Weights of a small GPT-style language model, trained from scratch on English Wikipedia.
Size: 14 layers, 3.17M parameters.
Architecture: RMSNorm before each block, rotary positions, no biases in attention or MLP, untied embeddings.
Each number is 50 + 15 x the weight over its row's rms, rounded and kept within 0 to 99. Layers, rows and columns count from 0. The size before them is the row's rms in percent of the matrix's.

# layer 10 attention query, 128x128, rms 0.125, rows 61-83, columns 0-63
105:50 39 56 64 53 72 37 61 47 21 49 44 51 30 35 60 23 73 52 63 37 86 54 62 62 68 58 40 52 65 15 61 75 39 44 36 50 47 74 65 61 30 64 46 46 41 63 46 34 32 37 52 36 87 50 37 31 43 34 53 60 64 54 60
103:23 54 44 69 49 53 79 45 47 46 60 52 36 64 17 77 54 48 50 78 64 47 51 39 46 57 31 74 80 33 75 48 45 44 62 59 32 41 49 47 52 47 30 75 60 36 87 51 18 48 62 43 62 37 42 29 87 77 36 72 20 34 53 47
105:66 55 63 50 36 43 46 45 42 66 58 39 36 62 29 57 72 31 32 75 57 26 46 08 58 64 34 50 54 33 63 61 48 56 59 48 34 42 52 43 41 55 66 55 57 38 64 64 31 57 66 39 26 13 34 50 76 55 50 80 38 33 62 32
106:54 46 63 39 50 72 45 89 47 29 82 34 37 40 34 58 32 47 59 31 50 80 40 29 45 64 44 58 45 54 65 71 17 70 57 65 40 55 37 49 60 51 67 53 59 46 42 69 50 46 46 51 81 54 57 47 47 50 36 28 23 73 43 54
090:32 57 51 71 49 31 68 15 41 49 66 56 57 30 52 60 91 53 37 53 68 47 50 49 03 54 52 36 33 90 69 63 59 42 58 49 32 70 60 51 43 22 52 47 60 48 68 83 66 33 55 68 66 25 31 39 55 16 56 23 54 45 55 42
089:72 61 38 53 50 42 51 75 66 62 46 45 64 32 61 62 58 49 53 41 72 97 50 55 60 44 28 66 42 58 79 62 34 55 51 63 35 44 50 48 31 24 66 32 60 37 64 51 51 72 40 52 71 41 43 49 51 35 69 08 33 64 55 48
110:61 80 32 47 46 43 71 21 60 63 29 69 55 12 58 52 79 35 43 71 62 26 63 66 41 49 51 50 35 51 47 58 75 41 43 44 63 35 66 60 48 42 40 42 41 61 70 42 60 47 34 49 31 42 27 52 52 43 74 52 61 36 69 42
103:29 38 67 60 49 45 32 53 72 49 67 45 43 39 48 74 65 61 53 37 71 91 42 68 25 58 58 50 66 48 54 61 10 60 37 50 42 57 53 41 23 35 70 46 58 44 65 57 70 49 58 61 80 59 52 40 30 51 40 36 35 44 50 48
088:46 69 46 51 57 44 56 54 79 51 31 58 54 22 55 42 76 35 33 73 63 53 59 71 61 51 35 25 33 65 60 56 74 40 39 65 82 20 53 73 41 31 28 44 44 71 78 36 43 30 48 40 44 44 24 56 32 57 60 23 51 31 56 44
116:70 60 41 34 43 50 72 31 43 57 37 39 57 50 39 45 43 59 55 43 40 24 56 43 45 48 63 79 36 46 23 58 54 26 49 47 35 33 38 61 69 70 54 41 49 35 31 48 51 64 36 58 41 16 43 56 70 50 66 58 62 41 67 46
091:50 35 49 57 41 59 42 37 27 64 56 51 60 42 36 67 54 55 75 37 50 61 38 30 31 53 61 84 91 30 45 32 34 81 63 28 19 97 49 23 44 45 56 41 52 40 54 67 67 40 49 51 63 44 62 35 40 59 28 86 42 50 52 47
103:50 76 16 64 61 50 53 83 69 46 66 51 48 61 46 34 45 26 41 67 46 40 63 61 74 52 34 29 27 73 63 47 71 41 47 62 62 31 57 60 55 57 41 58 41 57 53 41 15 46 42 42 34 88 30 59 51 60 77 28 56 59 46 68
100:45 67 23 62 70 59 63 49 25 11 33 32 45 57 48 26 56 46 37 62 42 14 57 42 54 48 47 63 34 57 54 31 72 21 50 62 45 36 46 59 78 57 64 50 38 77 18 40 46 80 35 50 50 49 35 57 76 48 55 58 61 56 46 51
099:42 37 73 48 37 41 50 24 29 66 47 56 46 48 50 56 26 74 75 16 29 71 40 56 46 36 70 73 57 49 31 44 51 52 61 34 52 68 60 41 47 68 59 31 69 56 54 62 75 54 40 56 57 35 69 43 43 28 34 68 51 49 53 42
110:56 45 56 49 44 36 43 31 56 75 50 61 53 35 58 83 57 51 45 39 59 52 32 27 54 44 48 62 78 29 55 78 12 68 58 49 41 77 48 28 28 40 52 72 42 41 61 68 77 32 62 34 58 15 49 47 36 48 39 60 46 49 57 43
104:40 25 73 39 28 47 62 14 45 46 31 42 51 40 35 58 47 79 73 13 34 59 49 51 14 54 64 63 68 40 46 50 48 73 45 37 55 63 55 27 57 66 52 30 44 49 42 76 80 60 45 61 56 70 59 45 44 38 53 56 63 52 51 53
117:64 55 61 51 51 47 43 44 49 78 62 56 72 38 68 55 48 36 52 30 39 49 31 37 62 34 60 60 61 33 47 51 24 75 79 51 48 56 40 49 23 64 65 55 56 49 67 66 87 28 63 40 54 20 56 54 41 42 46 62 38 48 54 20
107:32 65 43 50 51 58 49 70 48 23 54 55 45 58 45 48 46 66 38 60 47 53 62 73 42 50 40 32 39 69 57 63 87 16 20 57 63 31 39 69 58 33 27 62 40 40 36 38 13 37 68 50 24 83 39 46 56 56 45 33 46 43 31 51
107:49 50 57 33 38 39 62 47 36 31 51 55 20 33 58 31 34 70 66 31 25 60 46 69 39 30 64 39 26 66 32 62 80 63 46 31 70 54 60 60 56 59 60 38 39 68 19 52 47 50 24 43 27 84 43 57 44 10 73 53 82 38 52 40
098:50 39 69 48 54 34 47 32 38 59 55 52 36 29 48 65 35 47 53 44 41 57 22 54 57 26 62 46 29 26 40 56 26 73 56 13 50 84 56 40 56 43 64 51 80 63 54 58 70 41 24 49 69 55 69 57 34 22 29 93 52 59 62 49
105:77 39 36 64 78 55 49 70 54 56 51 43 73 59 70 56 53 29 44 70 66 42 53 35 71 51 56 40 55 69 62 42 32 31 58 78 28 47 50 51 39 54 55 73 61 43 78 58 33 44 92 49 55 35 39 53 61 82 36 52 21 52 60 59
107:48 66 37 55 49 56 47 61 56 55 55 38 62 63 26 43 66 52 45 83 77 64 64 43 34 83 34 71 58 29 57 40 50 37 39 53 50 61 55 52 57 49 38 56 32 19 82 60 53 48 81 47 62 53 54 56 58 70 42 55 71 63 48 73
106:34 49 75 23 53 10 57 45 33 44 33 46 42 48 51 65 38 75 79 33 42 54 48 70 37 41 35 44 25 46 48 44 56 45 28 40 48 51 57 34 49 55 36 50 56 44 26 63 39 39 48 57 40 75 76 61 40 21 49 67 51 59 50 47
# layer 10 attention key, 128x128, rms 0.123, rows 61-82, columns 0-63
103:63 55 55 27 60 71 46 33 61 35 67 75 34 68 75 44 00 73 45 39 62 73 48 48 53 44 48 69 54 41 34 49 56 35 42 36 41 36 31 73 32 49 71 37 41 53 55 30 55 40 40 42 42 47 59 54 47 29 64 56 71 47 62 34
097:45 74 62 39 46 50 40 58 46 52 59 06 46 68 63 41 43 47 37 46 63 57 43 53 45 76 47 51 58 39 42 60 69 62 69 30 40 64 47 31 45 35 62 59 21 33 70 44 42 71 63 50 56 35 43 54 44 70 49 63 64 66 60 68
112:53 56 52 31 52 28 27 34 41 76 38 30 41 65 71 59 66 98 50 47 21 58 52 50 28 67 42 32 55 22 52 82 61 69 64 22 48 50 66 33 35 52 43 35 21 25 38 38 56 60 39 50 37 61 44 57 50 41 57 69 71 62 57 98
105:44 66 44 60 39 69 47 65 57 53 42 58 40 58 20 34 50 38 28 58 59 49 40 59 58 68 22 46 38 44 76 88 82 49 71 42 44 36 46 61 50 48 33 67 41 34 70 39 53 80 54 47 63 28 38 44 68 72 50 55 58 51 45 37
100:55 54 62 53 35 48 46 70 68 48 66 47 43 60 22 63 78 49 39 53 70 39 47 53 57 63 42 40 10 35 69 41 32 57 18 39 46 45 44 48 59 49 49 75 65 37 92 50 42 36 78 64 49 16 99 51 80 67 57 49 51 51 27 67
084:92 41 63 72 37 34 50 49 45 64 64 49 33 66 29 68 54 56 48 64 64 53 41 40 69 52 64 32 49 44 53 57 24 49 34 52 49 53 27 74 76 60 56 85 43 31 34 46 47 46 39 56 52 28 62 38 56 45 33 51 50 54 28 39
114:39 40 40 54 46 28 60 13 56 48 81 40 46 67 49 45 41 74 77 54 37 52 67 59 45 28 69 73 06 63 61 49 21 52 56 43 43 73 28 42 42 51 48 58 50 57 45 53 55 48 62 59 47 61 76 70 51 26 35 66 55 42 47 66
089:58 59 46 48 41 71 48 61 39 74 72 60 62 58 38 60 58 44 46 32 34 51 26 49 57 64 47 30 40 47 68 54 55 62 57 62 66 20 15 59 65 41 51 53 59 50 35 59 40 40 28 51 47 13 50 19 70 71 52 50 21 57 29 43
100:54 35 45 59 55 44 42 36 42 53 56 30 51 32 72 60 36 52 56 20 27 61 58 52 44 27 73 90 25 46 41 45 29 52 47 51 57 61 55 50 52 62 61 38 60 56 41 60 70 43 53 49 40 56 46 60 24 16 54 62 64 63 67 70
084:38 41 58 37 51 29 45 38 57 34 35 54 03 38 57 37 50 47 50 63 47 55 76 41 32 39 52 62 56 49 51 62 49 47 73 39 44 76 68 53 42 54 53 58 45 67 57 33 46 59 83 48 45 87 58 64 35 61 42 32 75 40 47 45
108:44 61 42 22 41 53 48 74 47 64 68 78 61 51 43 57 60 49 26 55 56 41 25 39 52 59 32 20 50 69 62 53 69 57 73 64 69 18 24 58 53 67 76 66 69 61 42 34 25 49 40 48 62 41 52 31 55 74 48 22 29 51 31 27
115:55 42 68 63 57 34 36 20 38 49 34 23 17 55 70 51 49 54 51 30 31 46 75 60 43 38 51 61 47 52 51 66 48 24 49 35 64 62 67 28 64 50 13 31 51 59 60 55 70 59 59 60 43 75 61 75 52 19 41 90 77 54 47 43
076:58 58 53 30 56 34 39 26 66 46 19 49 39 45 59 36 49 24 66 65 64 55 75 56 32 72 48 50 63 47 55 66 64 53 44 31 39 65 56 47 42 69 40 26 39 60 78 46 48 31 49 45 51 59 50 64 47 48 68 25 75 46 47 56
125:34 34 47 56 37 72 50 79 45 43 66 58 53 62 29 55 42 61 42 65 56 39 23 43 52 40 37 59 66 37 68 21 44 31 68 67 52 55 47 68 45 55 80 68 26 43 32 42 29 72 52 36 86 50 45 40 76 81 28 27 07 55 38 36
075:40 45 50 54 56 54 67 79 43 54 64 58 61 60 67 55 47 57 34 49 42 51 10 51 72 46 34 09 53 70 50 37 45 51 52 47 47 47 22 69 53 43 57 90 63 44 39 29 34 59 50 72 67 37 36 42 72 49 35 37 18 46 39 29
129:46 62 38 60 35 35 56 79 34 55 76 69 46 64 46 72 33 61 32 66 53 48 29 55 54 57 44 49 72 50 59 37 57 41 70 84 49 36 35 51 41 67 51 71 36 37 47 56 42 82 38 47 64 32 32 26 75 50 38 16 20 55 74 45
076:38 32 42 47 73 56 79 79 43 46 51 64 53 52 45 41 47 56 50 44 29 53 00 30 68 46 37 36 53 66 57 46 39 47 50 40 52 50 23 67 51 31 68 85 42 51 36 27 29 59 46 61 72 41 46 39 50 63 41 29 22 42 33 29
085:53 53 69 61 49 52 42 30 64 69 48 22 55 38 30 55 36 60 50 50 63 55 99 35 45 48 62 60 39 53 41 53 44 56 51 68 62 41 94 40 46 65 51 33 54 41 56 67 76 64 53 54 20 49 55 73 49 66 44 63 61 69 64 74
115:39 38 49 51 72 75 60 69 33 22 67 70 45 74 40 55 37 51 52 73 51 51 45 48 49 56 52 59 66 50 57 36 21 29 67 81 48 56 56 48 23 65 48 70 17 52 40 51 43 62 68 35 81 46 43 41 60 56 20 10 17 30 53 45
084:46 47 52 37 68 53 57 61 38 31 56 73 30 61 67 49 26 49 57 56 38 51 00 59 55 48 49 66 63 34 52 44 38 33 46 34 50 54 16 62 36 63 52 58 34 56 52 42 24 48 46 49 70 63 40 24 35 35 59 14 30 24 51 20
132:58 62 49 47 50 46 30 42 87 54 18 26 59 33 50 45 75 36 47 45 55 54 71 35 51 63 31 32 47 43 49 73 44 67 56 31 26 64 49 43 70 38 44 50 52 38 64 33 61 12 48 41 26 77 44 55 33 44 62 82 90 63 44 55
088:55 88 48 58 28 48 55 33 53 51 50 30 69 26 32 58 65 44 41 45 67 50 64 41 50 46 52 54 41 58 38 62 66 71 49 85 53 42 72 22 65 48 34 48 67 56 72 66 65 45 30 51 18 44 65 56 55 44 33 79 70 77 57 58
# layer 10 attention value, 128x128, rms 0.0988, rows 32-63, columns 0-63
086:49 57 43 75 53 97 62 50 91 62 37 57 48 69 48 53 37 80 41 46 29 60 51 47 53 56 28 28 60 50 50 31 72 52 27 47 60 48 44 56 57 49 37 61 36 24 41 50 40 35 49 55 64 55 37 58 49 50 50 42 63 57 35 51
096:46 22 42 50 36 79 59 45 56 46 18 56 76 36 73 51 60 41 42 35 53 35 47 39 67 49 50 50 61 54 32 42 47 51 40 49 51 35 13 47 46 11 57 56 63 75 54 44 48 96 50 47 66 34 44 48 53 78 49 64 68 41 51 50
083:45 52 48 54 00 39 52 62 42 54 59 44 56 63 22 41 36 54 82 65 40 55 52 40 60 40 99 61 48 43 53 53 47 49 58 51 48 59 45 46 62 79 54 55 54 47 36 38 68 44 42 61 59 79 54 51 46 70 36 45 31 40 51 55
085:67 67 41 13 46 29 50 56 42 38 79 49 37 66 29 34 52 43 46 61 69 57 49 34 45 62 59 67 48 48 58 46 50 42 70 57 56 67 54 28 30 95 61 61 77 53 48 86 54 37 43 62 38 41 53 65 46 29 60 55 60 32 63 48
090:44 69 54 53 49 29 49 64 58 66 59 40 57 50 24 54 41 29 49 74 53 58 54 58 73 39 84 63 51 53 38 63 26 62 56 46 41 35 45 62 01 58 85 52 68 76 58 45 62 64 44 38 28 32 52 24 34 36 51 59 23 45 66 48
093:67 58 40 53 54 65 39 44 51 44 68 50 39 59 21 81 32 39 25 72 02 57 48 45 41 49 60 43 52 41 46 52 60 24 68 54 56 38 51 73 47 68 37 71 44 64 86 46 57 54 27 44 39 24 34 48 69 38 49 51 66 81 65 35
085:49 18 52 55 12 57 46 47 37 44 48 27 40 44 68 45 46 62 68 20 31 73 51 39 27 49 51 76 71 34 68 71 64 54 95 53 46 51 84 46 75 58 89 25 67 43 29 53 63 42 90 55 55 65 58 74 34 54 54 38 59 56 54 65
090:43 54 47 47 76 60 40 34 68 39 65 50 39 72 32 55 24 74 53 45 54 19 50 29 44 55 57 46 40 62 46 39 65 36 72 62 72 54 36 26 60 56 46 88 60 35 76 77 57 49 60 57 75 65 54 53 46 45 29 61 69 56 49 45
095:54 40 40 29 49 29 49 49 54 58 38 35 32 55 42 38 51 58 63 67 77 61 53 62 73 46 51 48 46 43 32 52 47 45 55 50 62 36 35 53 05 47 49 65 58 66 64 39 42 48 15 50 42 18 72 68 53 49 66 54 61 66 46 56
072:44 43 41 53 72 29 45 48 52 52 45 33 54 60 71 56 59 50 39 27 19 19 49 49 43 36 58 50 76 56 49 67 38 33 55 47 52 43 53 64 59 25 40 61 73 41 71 34 84 51 53 49 82 51 51 40 71 53 77 58 62 63 63 40
071:33 69 51 79 46 58 50 48 35 28 67 77 47 46 23 55 45 42 67 67 36 34 43 42 45 61 42 59 60 42 55 51 44 76 24 50 47 61 62 58 95 69 47 47 43 61 55 38 40 55 45 62 59 57 50 35 55 55 40 63 29 40 60 60
078:57 44 28 14 56 57 36 38 44 56 34 55 56 27 81 43 56 72 53 32 59 37 49 39 38 44 57 76 38 60 46 34 51 40 62 54 59 74 35 20 30 58 55 45 40 51 37 57 78 52 49 54 48 62 63 53 55 52 22 50 72 20 24 45
079:38 41 60 94 41 50 48 55 35 59 66 51 47 72 33 75 48 63 54 47 17 69 49 66 60 46 70 43 44 53 52 46 52 57 55 51 59 30 50 62 58 27 56 34 44 41 49 36 34 65 51 35 46 71 52 30 60 53 94 44 36 91 57 63
088:49 63 52 27 51 54 57 44 31 62 53 68 61 31 28 45 51 52 49 53 48 59 52 44 49 52 64 55 27 65 36 33 42 26 73 51 66 75 35 22 61 63 58 56 60 32 24 70 61 32 63 57 53 72 40 45 35 58 35 59 38 29 52 59
080:76 85 64 54 63 47 49 33 55 20 34 33 48 64 10 33 33 50 58 25 65 42 51 62 48 27 45 55 72 53 52 61 57 55 39 54 34 59 34 73 35 39 56 68 52 48 43 58 51 55 29 59 50 56 67 26 46 46 24 43 38 40 31 40
090:63 43 29 42 27 54 60 41 46 25 59 57 38 69 63 45 53 61 60 45 06 69 49 47 52 64 30 27 73 30 54 49 48 60 54 54 50 71 61 46 43 56 42 47 38 38 38 69 26 42 51 57 60 46 56 70 58 51 58 42 66 49 49 59
104:45 73 42 30 51 30 58 54 69 52 40 40 35 63 09 50 38 71 66 45 12 63 53 59 35 55 44 25 71 38 38 57 64 59 35 47 51 51 47 64 20 34 50 65 47 39 46 61 57 40 36 61 68 41 62 63 62 76 47 40 55 48 02 55
095:71 38 54 29 30 32 51 54 25 55 37 67 49 38 37 54 65 14 46 44 73 70 48 45 41 56 45 52 21 48 58 39 47 55 56 52 47 56 36 41 42 55 42 22 45 52 35 60 53 39 68 40 14 45 65 49 23 46 52 43 32 41 53 47
090:58 51 41 24 67 73 55 31 45 73 50 76 63 38 30 36 57 38 40 49 76 38 48 58 52 65 65 75 19 55 45 62 27 54 16 46 50 40 39 58 68 57 48 43 54 59 52 29 62 39 40 53 32 47 32 38 56 65 64 73 29 38 67 56
094:39 59 51 61 62 65 46 64 48 27 48 50 42 62 36 37 35 50 67 75 61 35 49 41 43 45 49 57 55 50 49 21 61 48 47 46 63 71 57 35 71 84 60 56 36 43 73 52 41 30 57 51 75 62 45 47 52 33 66 42 53 71 46 64
098:48 40 53 38 54 31 47 48 43 37 29 45 42 21 36 48 40 29 40 31 47 67 53 50 27 42 36 67 60 45 42 64 33 75 72 50 55 73 70 54 46 77 53 53 46 46 42 38 31 38 70 50 60 73 59 61 44 32 55 58 31 66 37 61
111:30 24 34 54 42 35 59 69 37 75 44 47 43 39 52 74 58 57 47 72 33 59 54 43 70 78 67 39 25 46 55 49 46 53 60 43 79 33 73 40 60 50 37 32 50 55 64 43 35 48 58 51 40 47 40 78 37 53 78 56 58 67 73 63
092:48 37 48 41 57 49 55 68 56 82 78 55 56 66 68 71 64 49 40 34 18 65 52 76 44 51 56 29 35 60 60 57 69 30 70 47 51 27 35 44 67 64 35 24 44 36 43 39 48 52 60 40 41 70 35 33 56 22 77 36 62 71 62 45
082:55 32 38 26 53 87 42 37 47 83 48 56 49 31 71 36 37 61 58 61 37 54 50 57 56 47 65 62 25 56 48 54 67 46 63 51 30 34 44 57 58 59 72 15 39 66 34 04 69 53 35 46 24 44 35 55 55 64 31 37 56 50 49 56
091:54 43 58 70 46 59 47 46 47 58 16 44 69 16 61 48 52 30 36 49 60 69 51 62 63 41 49 48 43 61 29 47 54 63 38 43 57 51 59 62 37 41 78 43 55 21 37 38 75 50 41 57 62 58 51 52 61 91 27 45 17 59 62 56
095:63 79 50 36 72 71 50 32 72 55 21 45 51 34 52 36 35 46 29 49 19 31 49 26 46 62 20 51 64 42 44 52 45 57 20 50 33 65 68 65 25 48 66 63 47 49 54 57 51 56 59 56 52 25 39 73 49 57 12 62 51 13 39 42
093:50 27 59 63 59 38 44 53 60 83 33 50 52 30 60 94 70 54 64 22 29 78 49 62 67 64 47 63 47 43 58 67 26 66 47 48 67 35 55 65 37 32 47 13 47 56 45 37 46 60 56 38 25 60 69 26 44 44 57 54 41 77 72 62
087:61 58 46 48 53 69 48 46 51 40 35 78 38 50 47 50 47 45 34 32 26 30 46 41 21 56 38 55 45 47 58 22 57 40 35 55 44 43 37 43 55 46 24 52 52 40 41 67 54 43 64 47 34 55 49 40 46 47 50 66 57 20 12 32
075:47 34 31 32 34 59 56 47 40 66 64 55 44 49 45 61 55 43 52 47 46 81 49 59 69 65 62 76 39 42 48 56 51 62 52 55 61 30 55 42 51 65 74 29 71 52 34 57 56 35 43 58 36 43 69 66 52 59 77 41 56 60 59 69
084:59 56 46 57 52 57 52 37 73 44 55 49 49 43 82 48 49 55 56 60 65 38 49 49 52 69 41 36 49 39 48 34 22 60 20 50 46 48 46 61 19 25 24 71 49 60 51 63 26 43 37 51 56 14 67 58 62 63 56 60 64 30 28 46
089:49 57 65 33 50 31 52 67 59 48 47 30 62 22 40 41 45 30 68 54 70 74 56 64 54 53 35 63 73 44 31 86 22 53 56 43 59 73 66 33 47 50 56 53 43 58 60 40 37 37 51 46 65 61 42 52 49 39 56 50 42 87 56 65
093:55 55 61 52 34 44 39 51 32 21 61 46 34 31 31 64 61 22 36 37 71 46 46 69 49 62 10 55 54 48 54 52 68 56 47 51 63 46 42 32 72 16 28 62 50 58 58 70 29 71 44 52 61 24 51 56 49 58 55 63 39 51 69 47
# layer 10 attention output (transposed), 128x128, rms 0.0971, rows 32-63, columns 0-63
074:61 50 86 64 74 47 64 34 60 39 50 60 39 50 38 57 70 37 49 57 65 46 32 33 67 42 56 56 25 44 33 65 46 48 44 33 11 58 62 40 54 68 44 67 48 57 72 48 48 57 29 51 45 46 48 37 62 54 47 66 61 28 52 39
090:58 30 69 54 60 34 44 66 61 60 59 29 40 53 63 49 62 52 65 54 56 55 32 59 56 49 59 26 26 49 76 59 37 54 31 58 67 61 44 46 48 67 22 41 36 66 60 53 42 67 48 43 38 61 48 77 30 35 58 38 39 68 62 24
084:46 68 17 55 44 74 55 42 80 43 51 49 43 32 38 66 39 57 50 31 55 28 94 64 14 78 54 53 73 65 52 43 33 44 77 33 42 48 51 60 57 32 46 50 68 61 75 47 24 46 71 67 49 44 46 68 37 58 69 47 34 57 49 38
081:49 56 40 54 43 40 51 40 37 48 67 38 69 60 66 50 54 43 42 33 35 36 99 31 45 67 38 47 33 54 50 60 41 44 46 37 34 54 28 70 51 41 63 42 52 27 56 45 69 40 48 28 54 65 40 67 76 49 60 43 63 52 57 76
090:53 63 21 67 61 58 42 59 45 43 28 47 62 43 74 49 44 77 58 15 39 25 47 59 67 54 51 45 67 61 80 51 57 52 47 51 70 33 54 49 38 29 31 52 12 85 25 18 36 09 60 44 57 51 72 67 43 61 63 53 47 72 56 38
090:54 66 51 63 60 31 58 36 55 49 70 69 73 37 52 33 66 49 30 78 62 36 24 14 48 64 56 50 32 56 25 33 51 66 33 63 66 43 36 56 56 56 52 47 38 44 43 61 42 48 52 62 56 72 72 33 69 56 82 45 52 29 52 58
083:36 63 45 14 52 74 45 34 51 28 60 48 57 61 41 27 70 39 48 59 54 35 89 48 29 73 57 62 58 68 36 39 37 20 51 15 44 52 37 59 51 45 46 42 48 13 66 54 51 61 33 44 31 51 06 75 58 58 30 33 53 69 21 53
085:52 60 56 53 65 40 86 64 59 63 66 58 54 24 47 61 79 37 76 80 48 40 56 20 25 53 54 58 56 46 35 73 42 36 47 76 26 36 40 77 60 57 42 64 62 50 56 23 53 60 63 52 41 68 43 15 57 50 73 35 41 28 45 67
096:52 50 56 67 72 60 36 42 50 70 42 29 82 64 75 55 46 60 32 23 59 33 42 61 64 38 42 16 42 74 73 54 39 72 33 55 80 56 47 48 65 36 49 46 16 60 48 55 42 73 38 46 64 28 47 44 40 82 35 52 49 58 63 35
064:46 49 55 34 57 29 43 64 57 82 60 67 45 51 44 37 53 40 57 62 67 43 38 64 50 45 43 41 50 53 48 40 37 43 38 99 53 38 41 52 29 76 56 41 44 41 42 55 50 57 42 50 56 51 45 32 84 50 64 38 42 60 43 34
085:54 49 51 64 19 34 65 60 42 53 55 43 21 28 02 58 50 54 68 60 57 50 86 36 43 53 45 42 63 10 55 43 50 57 72 52 31 70 54 39 49 50 49 57 91 57 50 68 57 35 64 74 28 75 62 42 51 37 55 62 50 41 43 63
079:54 66 53 44 53 50 42 42 42 44 69 45 37 75 63 54 45 49 51 52 50 73 76 30 41 41 41 49 34 47 72 72 44 55 44 11 36 69 28 76 43 42 60 65 66 24 65 60 58 69 45 33 69 45 15 88 42 56 64 33 47 18 63 45
080:34 56 32 74 64 57 60 61 75 31 44 58 53 32 55 33 46 72 61 53 53 52 43 59 62 64 65 57 66 52 20 14 41 33 60 61 78 27 71 42 68 44 31 52 27 66 33 42 34 46 46 62 49 38 55 18 55 63 40 61 57 66 52 46
084:57 67 18 79 54 57 57 67 63 40 51 71 33 52 77 75 49 61 57 31 43 40 93 55 56 60 58 77 63 36 48 55 52 36 48 27 33 35 48 67 33 36 36 61 68 61 81 33 50 48 59 39 56 66 71 64 38 38 52 47 54 46 50 54
099:51 55 53 45 48 45 29 40 78 81 38 62 51 47 48 58 48 50 50 42 51 53 09 06 44 53 22 52 56 31 64 57 43 68 73 89 43 47 57 41 26 38 47 51 63 57 31 37 60 20 69 55 28 41 52 60 61 43 56 66 29 44 34 66
088:61 63 72 52 45 43 47 34 26 48 99 32 47 47 13 46 44 20 43 66 74 69 67 39 29 72 60 47 11 50 41 36 47 63 53 03 36 70 32 46 62 50 53 50 63 28 52 74 45 78 38 36 35 45 34 60 58 46 34 69 80 55 37 50
102:51 69 60 67 46 71 41 32 45 71 45 63 77 32 33 65 21 49 40 74 99 41 24 34 39 17 60 52 53 69 51 77 43 56 58 15 59 59 46 33 57 44 46 59 44 58 61 51 25 65 51 69 50 38 46 45 37 55 44 57 50 30 52 43
089:59 43 34 44 24 55 31 51 57 24 65 61 53 44 81 88 46 53 38 51 38 81 32 80 36 73 52 59 57 50 54 42 69 88 50 13 28 49 39 33 52 66 52 50 66 24 30 71 34 48 76 33 55 53 42 51 43 38 20 62 35 51 59 47
086:77 55 24 72 26 14 40 73 47 26 47 44 21 48 55 63 59 53 36 28 39 48 93 55 77 43 40 33 51 11 33 42 63 70 47 56 33 69 55 50 37 59 44 40 67 42 72 70 58 47 49 52 55 53 76 53 56 37 51 56 64 42 66 37
084:41 58 54 51 50 59 54 47 44 59 47 46 42 48 32 76 36 63 31 39 43 47 60 45 37 58 45 63 51 57 46 61 24 40 32 35 34 47 42 44 70 69 67 67 64 48 34 25 35 61 47 57 30 54 39 28 60 79 56 65 22 39 34 45
093:43 79 36 38 28 79 34 53 41 69 41 53 31 55 33 52 60 68 64 55 58 40 41 57 66 57 63 75 70 37 67 45 52 34 51 46 31 49 46 42 59 50 41 52 78 39 36 41 53 30 64 55 47 33 58 53 54 45 24 37 51 66 45 44
123:45 40 40 61 57 73 53 69 26 26 56 43 54 49 45 51 52 61 56 60 49 52 77 83 64 47 71 44 52 69 30 39 58 30 33 19 72 58 51 55 68 55 43 60 40 47 70 55 33 74 24 50 68 61 52 32 37 61 34 40 76 61 72 42
090:53 39 39 47 74 46 60 45 46 28 53 77 51 49 80 26 53 54 47 67 24 55 47 71 62 58 53 74 29 66 20 34 46 42 48 52 61 13 77 60 58 57 61 39 17 29 47 55 68 43 40 34 70 54 77 40 63 44 49 44 66 52 54 61
082:56 60 42 56 53 55 34 44 48 18 37 32 49 63 71 42 68 48 21 34 35 40 56 54 62 66 41 28 45 42 60 41 35 60 50 28 65 60 55 62 34 43 61 51 30 26 75 72 53 49 39 66 58 33 60 79 26 67 51 47 55 36 73 29
090:40 64 41 48 45 75 41 50 72 42 28 44 32 52 33 71 60 67 62 22 44 44 29 61 71 45 48 66 61 22 59 44 44 40 52 66 41 61 47 70 41 53 41 55 78 68 61 48 23 22 66 65 60 36 53 28 47 34 66 72 60 62 52 22
096:69 67 58 37 23 35 36 35 34 41 52 43 59 54 40 72 46 20 31 53 74 41 38 33 51 33 66 47 47 45 68 92 60 54 47 33 64 80 21 37 27 61 73 56 41 59 61 55 57 50 34 50 26 41 49 75 42 56 77 50 71 32 41 52
097:52 46 43 36 54 44 60 59 30 20 62 60 28 39 41 38 70 65 79 50 44 50 65 65 58 31 55 39 53 38 51 15 52 79 45 41 57 42 72 33 58 29 27 47 37 77 45 61 56 52 44 37 64 44 52 36 42 50 16 58 59 63 40 39
085:57 49 57 72 31 22 47 43 56 59 70 77 34 53 68 71 57 39 46 95 66 76 42 38 49 74 44 68 69 23 45 70 60 42 64 28 31 68 37 41 28 63 42 70 56 31 55 61 67 52 49 56 29 73 37 66 67 28 62 30 52 07 67 68
071:57 62 42 66 51 62 52 52 45 10 75 27 42 55 49 28 89 56 58 53 61 29 93 58 48 63 60 38 42 58 21 23 38 57 55 28 20 44 47 81 68 28 36 36 46 31 78 71 62 66 34 45 60 49 45 43 66 39 47 46 74 65 67 43
080:62 46 79 57 38 29 66 56 28 62 77 28 60 54 61 42 48 29 51 55 64 78 60 76 50 30 72 44 62 51 54 47 85 63 71 64 67 79 30 36 42 43 38 34 30 77 52 55 59 65 19 52 59 53 44 59 42 31 72 41 69 44 71 41
088:48 64 27 14 62 80 53 57 26 56 37 41 54 51 38 40 29 49 44 26 55 20 44 75 60 22 79 65 46 70 56 36 49 51 41 58 59 24 57 46 73 36 65 36 31 64 43 23 27 62 37 31 62 33 83 55 40 64 22 49 52 77 19 38
096:48 27 66 39 34 39 66 63 46 73 62 53 67 47 27 53 38 51 62 86 51 52 43 34 43 33 60 23 34 40 34 57 49 64 41 74 44 65 59 43 61 72 58 36 70 49 31 60 49 64 55 31 34 69 51 32 49 34 42 78 51 47 35 67